Weights of a small transformer language model: tied embeddings, skips across layers.
Each number is 500 + 40 x the weight over its row's rms, rounded and kept within 0 to 999. Layers, rows and columns count from 0. Numbers have three digits each. The size before them is the row's rms in percent of the matrix's.

# layer 9 MLP down (transposed), 384x128, rms 0.0613, rows 289-383, columns 0-63
058:517522495531513471538536461410535497439474578456511464471512541480534468477524544467535537505444544571492498500560478493466514507489615515493527503494519535480484426509561464520557571504504535
117:569561446456427544434538439526479615509465450475432521481500482493586458543473458484497441494497502514579469473459495476464434488486474446540475427487500519514454443499531439500500512535483426
102:520502547466492487557465502570468566476402500519469486522592490528485532464447461499509516522471442516445376496448517520544513525493477478552471463501537528507465496469527514392461494514481501
119:405503519477553521527469507490529473451543504450542542410493518534481458555481535546520477441501458414475486431497540539488534528544461570461446584550517529536562480506488459562476479524546449
108:509463520554486568518560577449489512475462551501472521461506538543479479486514554499525477532582579424505458470538527495490493470488448475502536505516512490505487442520451505447491508437519470
095:461555481497450457433478554457514609565538554555532557469505466495538546410571481456512500517535520444458546506532467522536458482452509527435442487478552568504503533472528565522484534543522562
106:589501507487503521425549494518468515415540468505495482420461452571495438501445501582494485366519517462528474486518506554540444509472527510494460600444548480476532458557441573548496536546436446
044:491513534489516454498499491481429478478397519533505496526461529543568494473472481484529548455433542504472495537597552517476456482541471427471495466533467475458466553541465516529472534506545510
112:509485509458585425561441542449491456503467494553513588533484526515496528511514482457456542533535432473420473438520548520494531540482487496543516548497484527418438461513553487479507460533479501
106:510493549478459434497538457499463451500551475483487500494396489502531482461499532507508419494465514431520550506513472489450513495515470452482511432466558559486513512514552561513482503446505493
118:528426533500488499509502560523496492426489482513558477469558454534523579529487533504511558467531433471555502550537464522503530455580433538485524499471540479490477434545479533406540525557553499
109:478510500503541516470513472555420535451492487537466513481540512497559518457504530582430454522519525546456476570534495517441466508495490544494489495448505526510549475508457502526456449584531497
118:452485542476391428415492488478447550454455481550422451502461465493530506507498501463473458487460516472538444547488509477496564458563508560510532530502497534503520546513558486516538467464532514
094:497508423450561419516520493527474550482465438505483465514554484502493532525440454481507604488489576510527481479521499565501574560527451450521451509534500466572468431482495568531512520482427550
092:508489592490508428448470555472558525511485529504531408510459541490519505496494460555547453499473490472456492485493474495525452468485466458441546491525528582462465597422524474510455517575558465
057:464454413518540441447483500518539534551524539495479466471512582489512478546478517482496552506464541583553466518499503491515446515498418556594481457535499499569488593494518503525487431544494487
108:454471517498454493526529537469542457458509535507505451517446499502487502459521501509542390457501432482468492529557522495492465553458531485500461520482521502486455508623486375495459462534451501
046:506501572484543538536534463514449415435474540491572503448508472489585464471492491536468550455465457508508505470571551527497440449491469529485468544496516486593458536506548530511507461462596468
099:556486491406483452519546435507518505622543464476553535479456479496469460468479507554555497544450448457475464484478545551499570499534577520546493489400528519474464485535469443485499531479498502
098:525476535509517540472504483424477421512496541570440487562411443510481523560514458532439498525512522527536525508448475513476515402526482434536555506494529547441513474440543455525480546527465480
096:477534515480518515431473530448568477398498576487422434488524525503524484569529490531469493564497567443477534595546441535432487510568393476420523448527546544542497534495493520423535493494506554
038:406368500509498496435612526465508432487466541480447509513473544513472476537508506514508503496516561576440492451513483472472539480481475497536516580458544467491491510491465493465541534510488543
098:475529586491534601538445506500508508473519505520520543426416512509557518491452527472511441517507455546560495525542532567520492445510467463490521578449564472574506523516485506500482460567545539
105:536559453453546530491521517501515475539523519456581557534486538541448483550483475488469473498470473496504592440475424516470516484506520482447457543592468545400514455549508486508539482542448476
103:499493464453490568563456562513588446541498471442470501469455489526515430533445499437567508515499446490503451499491568558519545431475464531526586526501476503509516528486524551427540470487488528
035:528486534494608504519494541526549533494531418483429484501515441522469458536481465483457594536547525419515375527420486485524452505435485472479437474538607464513504495460552460521537494470528450
106:485451462526559515485449549566520464496491517500513460476496452527496500504408528509502509443492558512500458476504445508555480508487454456519511478527456557532487529489465492442525395490423576
112:474527497518486512531555590455552469549484566552501452526507507528602546467549569553513420476455474569530443490514537529520432485519528412520508530491545557429466525470540466483465473511547471
093:435492518563426396469550506487493483397523465527465556538463530538552557500566541489476491517411482472555450532467490479415435509462518588498558486408510459479467459527516475502491527553527523
113:491468501468505480470455576513456492440496492551498407564428527600487556522429424495447520560512519525541427542494462479468491496499472473439560503482549577507496454513574525509455456521522563
130:570477495449480542493555578488550524510499568555559549514483458513564525440457457546459530497544467489495490512532548491569511526496488457559512497497472542516538499467524458563419518533550485
123:522478534481523505466515524506432494411470486469477540439561541446507529532506547485567529520450471515479540476525563491472424454522539488484523553461434436493456545498477554508494512539483593
094:592489480460473540498433521531531476475472429491431535509471487454530533495550527548489477550531498471461408522492475416538470454534461518459508468521493538514507422434536494505477489563545437
113:499448496510517499551482482518523485453506470504510558460533485413437488517469519516498414462520521451496473556446423519568548541520588488493496509554435448568581486478388522480497504510515494
083:386517528557453521542535497517514540519484491498467522503532552562479458476583454488564484541491501510549469522482477512503551451530457553504464472450449444532499565487521470542506510490530487
110:406621509490571481523580512475508459510433542493533566546458554538429524506505556555487490500576530490503515565433498521520490482424436448479450470480434510508546512493516527506477523506502494
022:517507563487484542447463535469508492447561524499427555432481424526510523510561512487506536512510430501493424539445439466478486566455517484544471555549490477505468489537480495506464521500505474
120:444476523446471488546517568515553541464567504482493465523454507462505489507455474514460452489484387512519419493456438534501503453499472494499481474459492434509540428518498492512504522610537545
138:484538507495512504543550495520530480503457505504545492561553473471496512532478500477499517459484488512492495503509531511466410520501513427533499498529458499571532478490465528474415401470476460
104:489534516560550460541486586477490541486468507522520571536448444477508481504498488534543473500523502485442475486510542475561429434422451501497415458580496470536544472531528526458568499513483446
008:462487492518546504517577493489477545561462426514498485509453577511595437484439468562438515427500461525538558512490498476540519526506559524487565498579460487470475447441500498475553482437497503
107:451507497532567487606489468462484488506563441459486526460538604536528519479508431519511588579551502502451477470523542532458434580497499508545469511564522553514565453503550478499526521534438516
117:485563546435594483535487514543464479521523536479591510510458474518413492480460442469476482493516490448520520532481481487479524463522526507426538511520472464537450627544478450562534491544523440
079:553534468461471502525419457481501492540543535443489494526526503538482516516554509383575477437504447484551545497446537550540493466512475553522475492494541473524535448521500531557523482502409526
104:483512493480526462495500523503490471538398491498488579468486521448495409478452580461525457526533474507517569603498479508575570492498459483518531488444480395520441549509486538487474503541558450
092:502529471486452499565474456483539495501514542533504513491492444428499480446542504519536479495582458464495565514530490455492554474529467537462456483495579474467530433452544489450487516481531496
113:462585476497536491491516557515480497536495545497480568520449526444512533537447570544513466436590513475522488551527545459507495471517491530480483518448519522547527526520498544478429434514451514
093:468516526500554540546528497481470501512481536443541537493427490406547562445562585524499445527490489482459489515541535479532489472572527502512465487520493490556331490505504556503455461542540468
101:497542450510509565548486541528507539513487444489498479535522466442505531532468492489431533539499520530461575483475548510518542576482557548456526512520440441624533486518543495545492558498434484
117:460531461507424560447470521522538499503431460476401500455489477408522475476493472480547421526484507535466547517483509459455516453532486495457510452438489405493505492525459453542436477540458471
120:503528496369516559592438433513514532518489451515522512539474530441499545538493494490582530540507500493516519456450538490506500449513532474554517525568454452464551467509427550572517497492513475
109:499572575483530531470461434494611493523475460515510499492496507452499474473478585440543510550472531529483450472476472560545507415461475528472500486483449488442473521448555501524533517457445462
111:493487504407538513518514486450506482400524617512451543484550523498547512445447500491526546489532524475514499499541505425498524451532458459456475438527450505525521476542499474517433501512454410
096:566505462521528481516489572522405469490534516473480567485514470503477495476481465493543523536563392517564537523467512460478495531408504593472569424500477464476483517499518491496437502559525524
101:462484420439518463495484566523552556517436468495520573547514595536519446509501495486542445510490442434500448520436519584503565485446590458407441533511502590471519460521545516472528451514516429
077:568497555541479535578459496577541506506485560499494504458433500505554520554447450496391507452515435550510504519522456436418499478497521521510497512512534483554478514468522505576550501454477489
086:502451552513499506520389450465512517600500503548451470488609573488502506577578525494572574434478405500541498537539521513478525498546492503496469526508519462453463476456507470431518488481538478
096:576542551486482468522546414478554452474559486509484535481504484510504518481519554453561517519423425515470508481571534521531395472507452557480510404524430468464525452462506531448512503451413493
092:509590503515518581526538512523516478523543506527486478537499495573476557523421542527439547536594522559512454535524474499490477490470489485575500493583468567486518516542505512503595475484501495
100:492405569485580553455550513475523539483530482446531501480466540443511486567507508507555516538585540533504530489523526548533499507427466548584438464502510498491601510523564503537545480480510517
113:497473545485510471468542453502437510502456553536541477522477462562476524559488606429493464485471400479522448577447459473543458434462522528524468477538522476491514492491463547530515470485551483
081:459524556467501454500551513469547554456469469503557514523498484524527518457506539491483544503473526510497479493524465490477494510473474567456556555529406475475610562477419456525456520425550461
115:588451516468464479477523500535552555476552569519476552420530453539512553463501527569517449485484537488489515469508568525457570491495506518507538495487463420433495533512521471527608419470476528
122:476450508533481459447496545558554607564510517507460476555443520549528468525525547508496495531460518510561514485478536536468493442494503550485471481488507498471545435484518441509502580502557577
095:511516512515548510493492547481513468455488559517441505465499515476473507529516479389506500439505499421494497510515424551573387572480508519557415461496445487559434476580455460540489521450540513
088:501469521470455471526567456535475450456460429492595551552488520537509482410485466482506518514482490549458518456503558443502616460549472554508518539442503496612517468519440485465538492523520535
082:504503530405492502459561448409573479442583470482519445487567513472513469499457500491544484506524552467493482523463497516494503507551449505478492512546519545505513458529463530508525565527488526
076:488508485552490457458514485486466500554531493546467420533447497504483513511503510503537513458567458470500469601518496499506436551502500522558516506526477489471500505480462519506456513521463600
111:481509437446517517498545510519436488511515508437541515520478487509466483483495518465540540446538525537519482521513478475585405509542509567452513423565437425513498512528523473530466512493557511
114:496544547457452542488565469421531453544485449517496571503506528569503579543462495544472470558454453538537469436520494498484516530504530527465572512583550460461516557472468538499555444620495472
097:471513617498494525479511493528495473464513485512513474458473478428477542446515454514419480453507543482534533524583549581511438461484402590494547467475433507477516417531490545512557481480570535
120:493547515543476476480461491470491511502481498468461526501435491440531468484481535528522575515434563512531538492497393504453375471539545455452483493546442486540467561494520537497520507422471499
091:537533466516491490464521474514485482469528442467516462515499456495591534436591434513551486549516535525518470483550534548426524506552531507485514463478519484441437512430489495470503492491531514
118:524489559492474509475518447465536540595541455482497490461433502511533470526523501566499488486497468551465520529561497460450572438519546512425542521522498586473477511486540424528524511552483472
106:555521472405463538514461398474528483523511526516565507500548477530575523501462532427491484469559526444503459534433475508515560511498478569480461526392529549507482512445522475488463482464467508
100:497524509500527480458489483525450472591498481532562508516491537543467451478462517456560413476491506514436489485491496481456556534526450483544567501528480462491499549444493488483510516392540483
114:511530483480432437571553472551466534455514471485460469495527549456526527529507520464492492454494535535487516458500525522437478516473491491544511463447534464517488490488497460493519525451495537
085:458494465456415449527517457497529530456551452588425532490516556501479491474453508508517493492523488485445492460362526462503491551509552458472546483489476499521447493495445580443497495491521549
104:502519452463427528511481441407460558508512530516528478465490490490489475472457556493540537560501453444492492516514590545450509510537454438550495577587520516543429588489475546484502451487454535
093:484516396499464474505493502477481488515452567545518496464452487491535552470461419476438513535499513486529537477508497495481533475552428489555479503513466458458535460557569449445556464420495481
111:459513474566498467486529556518590512533485554495502478451406524499506442511604452514530509461534477522513504450540503496524530583466546418497495479608501449489506541503505475539472533541458573
111:518491401495519508454502527518510565491505445476527473453500478450505445412478540421512448499507463518450538489426468494491419463467497550453451545512482476514476490519510535512408469454490482
105:574471477507503445572524504552479455458527481433449514495495490529507531560505415463458504436494514440491487515495507462497489517478540559443446436496536514539481444443490518526469481522497505
095:400538476502536514421459527541554560555556538484544439524502469540444456442536515558485435448495507576529434455572600538451443478524480535484482575557497550491583506472524501490499467426509586
103:547524473415446482548487539515477564571470505512371546505509539542503464551510543453502488478531485556474493426503473410494423524477478495571482422488482497457487484459524505510504502566478525
061:463440467461501508530529516512462552552523495507491449474547569462420503513524519440418504511498533480460469457469384576525473518516462508529494469467507411521480502458536568450458509524507485
098:533387463486520521494566513559520527465509474507429505465479494521468496535437435520452563552580487515525488527486518490453516503509554547456527526503473552444472576505463485463484501448423454
041:525529598486501424533442543489478469548522456510529440498519465420533588508508533536503523536482526507424483483443491620492496481580453470438493488483573506542532512498496478581453505522528474
115:482531516450549501481550414574501532470496517493510482537580525450504528471466495458431517551514521479494533569458542521488526437455525491467543523473429509503503446524486539423482550529438456
007:419535473422543458513542564512569475439518467505521545501493496539499456499499464559510476534544502585557498472436552563463516482469503486473494562470500436504556495546468500528488485538504458
088:483536482433488527514492445489466483510405528535436457492466497554481507566473567421486566442429493610551544569508564467473523464467499487443509497513536442438574527510486479501525505484489501
095:427508471563485519526455488511506458419453534505543481493466476492483525512501547528568469558556533567467540499491540572565495521499477467569525506483592507483426518490490493520515496527442492
097:477552499488465504468601486466531487557527492497544506492559549457548472482485524485476482525467512436496489495497544537422513541445544461536446511446517466487436525478594486444486602495477503
114:445574428487446466461593531484570485504532442515509535494494466484507532492438546483427537519467503515491445478535428482438489446499530522577483459577536450401488491585495573523530520507461517
123:518568583427514469560475527471558533505437571479401526537515463516576523473460506560452446467432467472536494489474440556498519564536474481480587518505454452476519546498466537508519524612488500
# layer 9 MLP up, 384x128, rms 0.111, rows 290-383, columns 0-63
118:545489511435506413376481448527485508546585521461495471454508569503467530581480451491530549428473522507561484468519492467479487547415436496487475562469493489499512544451509488505464523441475569
103:510485484542507633438458464521464441489536520569495470528551565475500478525428512547510470523564475498497494465489485561483477492562590550501506511498522465465512536486510473536539494574510480
115:529463516471533517465423566613475462533538549514561448490508535554443536469459548498474515492495430431504542490508413453548551445504518481528406491490467460464581457489485518465506455525547522
110:480463550582482488541465440512493462599460521536438422546511505513517468466525518521528481498439417517499525451489458564463546508454527511516515552562568525575495471466475557538523467510502501
100:507526533513466514504489521455575433484482555535514493473468534469453469450498430451537590547491533494517564516583509510521519485504516551446534470469487541499505559485547587419569494490445560
104:522532539498532545518519510504541518499590530486519462494467418494443517500463585555470521525493419503528471457467454437448595525535521515481478523453438478457457527541494461494573500472565453
041:457455526528461501519491475532473519482469473497522506497487458458524514488544337499493471489474472491524516522475478548435515459482509428517475585542522375526482475533497566502501549502462448
097:509474483497618406514470536479485515512471428493532537576508469507468564499521485478489562449529475437542439467516495487468462508493556484524487548478471551468432509501503423454393516462516497
107:507530521571572504387516460471545504478542459437517514540512443516553517445510501528591483507456521554493459474502487459488508482449490480489521467488545401450507495555528550477471546468423488
119:524474557596458443451552489483635561541509502450510484431569519497490484496568473527532504458483491494554463505475466450454510577586543500518499472436498506485539482470566518452521535547454480
098:515462561508490551559565551486490603547534482510362519465485424523445553510503470485482512496483465515461493476518472459458437495498484451550452486524374501510497513472515442507521481518509450
120:492482536487447494538423504568506552546584488515479566494503485508459452513450437463465466510490478504514509458465482528571479477464535526531490479549498549446483500461545538558511523533468491
086:512553488532493549520439553464442493518600521532531531479515549528446529503459476481592447487481503551583507410496475493560419521527497517515512493479459508531492491496474524461464505538469497
091:566504531499514513495468485472501444479463452554488565537513506492538474441540475545566563484523477508541509511527525528529522457488511520447521531524526481418502544507569547575513486521568516
054:445496539465535521493542502505431489507516494540516499554465542543518436488580446484544478529547485421547493461464514485449491520552530470539546479531437504453500469550462540544441553508546498
100:459435494530475494510544481515470489498478524532429433493466499514472462449513556521547478408583432474549465539498506529527532546525512540528548480523511497452527503524562449457465479465475445
044:539444474519527503474459498474550472519554506460503491433529509484515540512491477458486477410461538564555470523389523496496522534588485512431549517505470431473500520528549503462561486564496503
098:503459479523548498421523476472496463487496515582498474540533541512440518550504540480479506495518512457452430540530544562490469574562492487548542482567452482529499536536464453480476505466493451
094:477490563508511451480431513496494573454439459539506516569471477440469501483548470551523580460544512505535458576558549483488379494491539462495477510521501541433537493505491549471563479465529478
092:507528560473516563496473509437531491434512577504471440568537487442512573516513449481510454563531515427463508479518516456501500511439513531485519461486487495525446500476478492508527475516502520
042:485478492457538469448522500414445496525421477508496516494547497488532466498560532466485524523383515447525479549500436493502543496561483524540438480525561501513494524454471575452474511532501537
102:558524535574542519542451496528510525421474530500447468508559457538516491580499505565565485525464487484544493533508492580517471529506483526552519553505532467490469523562481523458499499354523540
102:508442556540541544517421491514470521469486508565484466492442509534483526458458515518498435503495549516434518550473490490472501573539469560523485420497585492519523472576464429448521476437555553
098:506520537551393582560497524529527462492521488505446448558505475488504479490472531521424434489507379535533504501586490491594500506467494521510458537482459481559427458433481477508476554459497517
035:451507489525534578444532451417473544517504501523526476469514512547489500461515581480528442442524530477470611442487526467474451444443533499469469523478451529495475546554459472524509494479515517
097:506457488480474476489457554528538454480465525558516451481554505499448451459509421441565431484546488504457584541497526455520393551444481511452435514476494475537397513542510515484504428523510521
113:569474526492515477546483459518498510557474484514491489416493516583508464491511468465519528508458447485429478526486557479507495494493454477477518551501600510579450524473510470493540563506483502
096:494599541518543540466487599421536510548470488520472459523517460506470503512503486414523510430515486466483501513605422504566494478500531486561516483453560472567469490472501460616529502495549501
113:505429497550578581514471542481456523595536502509510480581502494502434514524523468488548526496521384543553497394525566459481520509483506518498468497529465547480510460506497569463469562468489455
115:553477566472468496459547563543504453532527486491555436486556496532478509516536474505472526480551450516485529439525460518447476438549514520513454528544544566467580447483483499464454481453516462
126:494431511535524502450406501456542470520524491584490454532489444485433532507471502496475471444386458512517536447491477543499535532519543484509454522521489493500564436467505497388460514559556517
091:459419540527534535480465544552531522573518549454540495462526481414471490466560431478479517503545442513503455449453543474477485452570413519526498471539581497502453495524508492504436520511451434
120:540489497481531453491555468540495507509509466484510525553494458557439436505484513581416544471513563484508524500502490499565495496485475573522482559503459553558474446601480429513484484438539522
080:535511547467534539356491542448498492550430514503488566469529558455503480498540598495498546423500498525507535508554500478488459500475550454490456492530500560423506468464486529491455534570514508
116:523465556494458471506569536520563507482477549463558520490536514435472501535450452501600550457429432493449502486493509491420494422570534553520510507532542463452552532520473522499476549435498500
021:552486559431531520527510504503523492463498520525492467468483512474446492507470545526546504573498475496516555553555498493501501477436479504591487453561486508558479576485448548472444501431551454
118:462520542575491503538486495558509454465426490441470398509493502468525505492567448537494514537514443536530538503492527495525562481492465500528515440489551469445487532459536489535505474562517550
130:542523509504478544390475513466480566483466512504475483458541486463484442494537455531534550504538505456532508419481487473491469477553477461502511566529531377578550560505559561562489452482478510
109:470419461514529521464554524533540523481481460453483393522518509559533411441477483489469479491492520452499507561487461476446410541504495502511535424478494529494516509485488485521489523466502473
009:515529467505553541431498502512451482515487478469471505483513554556434523496469534496493488517501563535440439427539563459453519501474440455472515475566474526507552530599523468558591477516416563
101:523543514416473512493482533485470515523592518475445505435483562427584495508512471489471591520525451484462503524504534495516554520560455527537484517500592433413580526464513550511548524491487507
111:455505516627556447444475492480610472538508559533511530476495487477527516561492559517406434485544510505538491539548553505542532469506500490535509504500506530505488534502522520393516535479496469
079:463513527380523455580562507504515417513481502489532426499517408442476469518464481491502479495482484540497486435557524521451504482468522509538482472492495500434511528468531466532592501422454505
118:485530567540480528421511502517532480514497491497495556432481551546465494475508526580595518479490550466467546482609484533556413479450548541535500448489541418487452421507559550458573469520518527
095:451486474568600591458485555486471532571463619496472556504469497484483464500536473489496473496498445501504452481440498544574497495539524521417521521440447533433434436451530495460487581565502558
115:486529503453561466437471511548431485453463544500417493467487493495517503578532506521465508504520506471441543437549434631510502461472443458495530518492496441488587539536544487501545463445489527
090:548442513482507491523479568500485475509539478494590465477462413386562496493490477566507514487528506487469506488514476528522499501420531556536542584562561471617436505526460515501487466497528493
111:498493470505507535494408414474510446472495440402443498606482511432490521504546568478538427464585511536558510464552500450496507480449534497569541422499510546482513554484471558535476532501428558
127:515518527502527490517523493463456511463451382480484440547569499514532448568464452518435533432515523480501471493434459501500541467490501543427516453489464531485539541463471471483468516536471492
108:479513476502582499429469433547517478503466467448480544438552557474466528470529495528516430480428502477527549513496543477474480499561509550501492477414408480417511521415386477500526419550472488
111:496477424511576530583489556538492389528470484500462471468468471495401438497470491447535500507450571554543440434509590504432504466513442514525517450483560423458482506512502518486457503487452489
104:487520485515463497518457519491487452472503425510523512484465520508452565529487527473517518519494478552522520497450519520533486543484514494552502546438550515487533515421494484424511489553585519
095:508457473425490479432432543429533516512472536460540542538540471454469497471568488568486531509455520443546425515575517442503479515534544548477472541475511473498526472506461434525443528475471459
099:497474502429568428464541537493587507558439469548505489509526530461453519491523491533494538485536548536560493489475531568506465439479520474462509538431518496437468444599527551448558480512537519
074:488527518495495515472574579482485515421510439549489464498439400481493502480545471411476506467530521455457465548568525476508440545525534501492512587494506529506550463577445576553471536471474508
091:528425501468506537551540481486562489495432538525460523441471505532438450423484388551527486427501557440460581513480514557461440552514532557511519446506507543474492546487544504535476502494595477
097:590468568536499475457527494493534460488472545486433457469573501482455610494555532492497486567443444531489515444540568520498411538510423456511596454472490489494547520412525483455475554552488502
086:512463495488473505478520480425508479529489486460484513466567532523505549550527495447472533544482428480494494523462434476436471473448413532510478568512564564484527555564509434501557539486543541
097:562417602514454519436509486518529493492566493479534488483514450483479574498573527533492402506524509477515519503450474486475599523592469552477478484488494517487490434529522513541570459487501537
121:544526534486484515507511518510511486472532483509463518485469475491500528483575505455540501424573445533469480439445536490498527434571536494543447501469454506550477502494434604624542541488517560
075:522489544483432456462577492495474476445496501533460477438443415493535499530524500544511518525448474491487481484530488443448457511482530536496491523568447449516519511467516472550601520453534535
112:527492524496458459476486540542546438408493448531459466450512528517490492462495417441543404497580537504574502535514493531468528434503477559492418489532546483457453518488467461481542501496515477
127:526475578485527513495469525549535463513471450566521456508425512531516588566479600481510403525520497494489592516484469469476468464464552514519479504479508509454473487516508452627507543455515546
099:473462544463496543519489444600456490474552448538535483556568509557510519461467576552433515518513461522560549548472509375560454475593498475512444456392495505477520478499473492496525540515526499
090:525489506456529460452491497512496464478560541537586483499434525442468495460517475474477509538561575526438472486528484430490515501550422575538519512407528490479482407569485474529551511507473444
080:546535535457561528412501484484534475464508543507506563506635461565553530557485445479524516505465519470552456533471498488498553542525513544539478541481510471536439559474547438505495450504461510
078:512619502498523569570501527514549427550543476510551524530522565568475467478509519540450509506514445453496480547490525415495479504513492541487480515478528464562521539465499503590500502514512523
106:489480499472492501484441494507464518530472509496504559486544485417497438498470472481467474470483523523529493490553487525513483504517516541378487532494489436480473475445462541445493610576498489
109:484477507531545475543553556508523526462467495515471472525545477498476515511489487475574486507515478452557527501476544451606461481538546528546504489457489465564478460516501473457520553453493456
100:545499446527575530504437475488531531453485511561544529535501510472496549517529453543479428526519392514416511523503537516531529452549584420493501508509503515527527479483494577553499502522503489
120:550573505498533541533458495502558480490495429457514429538493562430504489470419496485500541487486472558479531550517470461515548499515459461514523535456488546474479567502372488540530524539523563
096:587510508472488530514515472476483569576445504472413477493457491535464458492472539536467523465438548432493530519518527492529446542496514533539502476520506559507495472458512502523582521465423541
113:440518522577511467415463516522523566507467500520554553426531496483449457512517567463536520496525443454475473462469455514516476526544512448566528518489539609543475525530508473465534453488536528
091:577526469496534516495488490505555538442537465466468507559478577550435519520547469521514489465564579485515461518430535485485479543506458567485489504517488462515529508421497419479525510438500497
109:513534476459477534475569366570547561421471521489518507466459440492530556470551490402481450526483455512556545553501465537468499544541524475524421506488512535524530535465464489503519590509456504
117:518472528436438531528532467468547506535467505465535488498537504501410487492484481522501537346458511465541514457548543502488505485576490558529527535449504509526553507526498465531526585444485513
087:415502463536491502485489493480492478501525546540460447490510503462555500437415528473515543471570439460468425419487514490474431499431519581526497485456514491530513529522541464560487535468521545
095:564470435511548491491587457467540479534402542492506486489595493490463477481557453556513554522596480442498479530553524473470498472530486513484567496463460511465516526446488461411475441472444551
084:491491492525500500429513490504503454501463478555536478562432406434500523465488512522443569520583451561462569502466502585446507579519517521523406491535533495464512512482527505467532429430480482
111:410491486499449517570502531432511577545516455473558509510512518448509400446540419482592441545592501478495475496519523525513458532513464555454478543547542575526439473464425496529534599446500503
120:496446465523563510473559539528490557538494527467459495485483459516516512513560520465508505501545490499503468579470513433523510561543474532553497526545403516494472487490505558448500530523549497
095:563551500506522472472516549509508558472463430420466443602563506528532505616511468482490514385464466485522520564492416475474476557445527549494473526449435565525436459525499530532490517439519533
094:474497458532491481504480549563552455454419516566522485462496523432542531467428465492482465501486429508496477501551556508568484516492529413531461490509488472478449485507482440487533488510472460
102:527472517447457501482464572527540549581383483473508486467537452447481394546498562502486490515492557589527456492536477520551471476517485559496445531492495463549515496453504485480459508533476554
065:547513504503512570510473494493492564511490529513452517505546450562497451498506515493496530462493524446462470443522537435574522483462503484499513511515451453528560504355481523480521551456500512
091:506466461519489465433515504481491502582569552447404544535529492486486475516447489520541502502425517512510489455479487438546554534504554434493459513469508432535445474528518462528485503456529542
044:499514486535514503517489556525558513418525528486510450544524488493482577519493494523547565500472503536533479463380472508448500565545482451514518418469491505582480466454495522480445432498466511
131:459502555491580456504512555571477487538501456485505465487506484505474462455498433507566533503618521525454484498488474489496520478571457508578484482451570507553506421491491477507512461408485474
011:440430492485551492494451446464506554499521473584507497450536478427529460563443461481504538468461477497507539565515536518498501456539517519454511529493583486462463514512443533518550567459485467
078:451470620519490479520534452566470446533411526548527483428464430542541479588498455501522580444491460491558479544493543504539515590469473494491494480470505456448493467552504505545465564450525521
094:447528526540525539498528515507601504502451559471515513493519463484498510452569482550517539492528485443470462427488517510518498535464576517512487520490474515535395409497499455515444493434380480
102:447534421483511513529526519421525430548517462547534484504532531464467478490503557506477479503492544467490513466456472474488477500586524456597513460542498445457463535515520558466553558515585462
108:492489404544532484531583431489483483528522461505514494483487532525415555438494534477489581458409487507585502542527369521457431511494521531485475464503540479492537480499444492536461474463469452
122:534521576470467509456475415465429515558592493494511440537507513428522464484519465516558481501550483485530547511511516508539503540465586533498507520528496518455479496478395536545482502508491521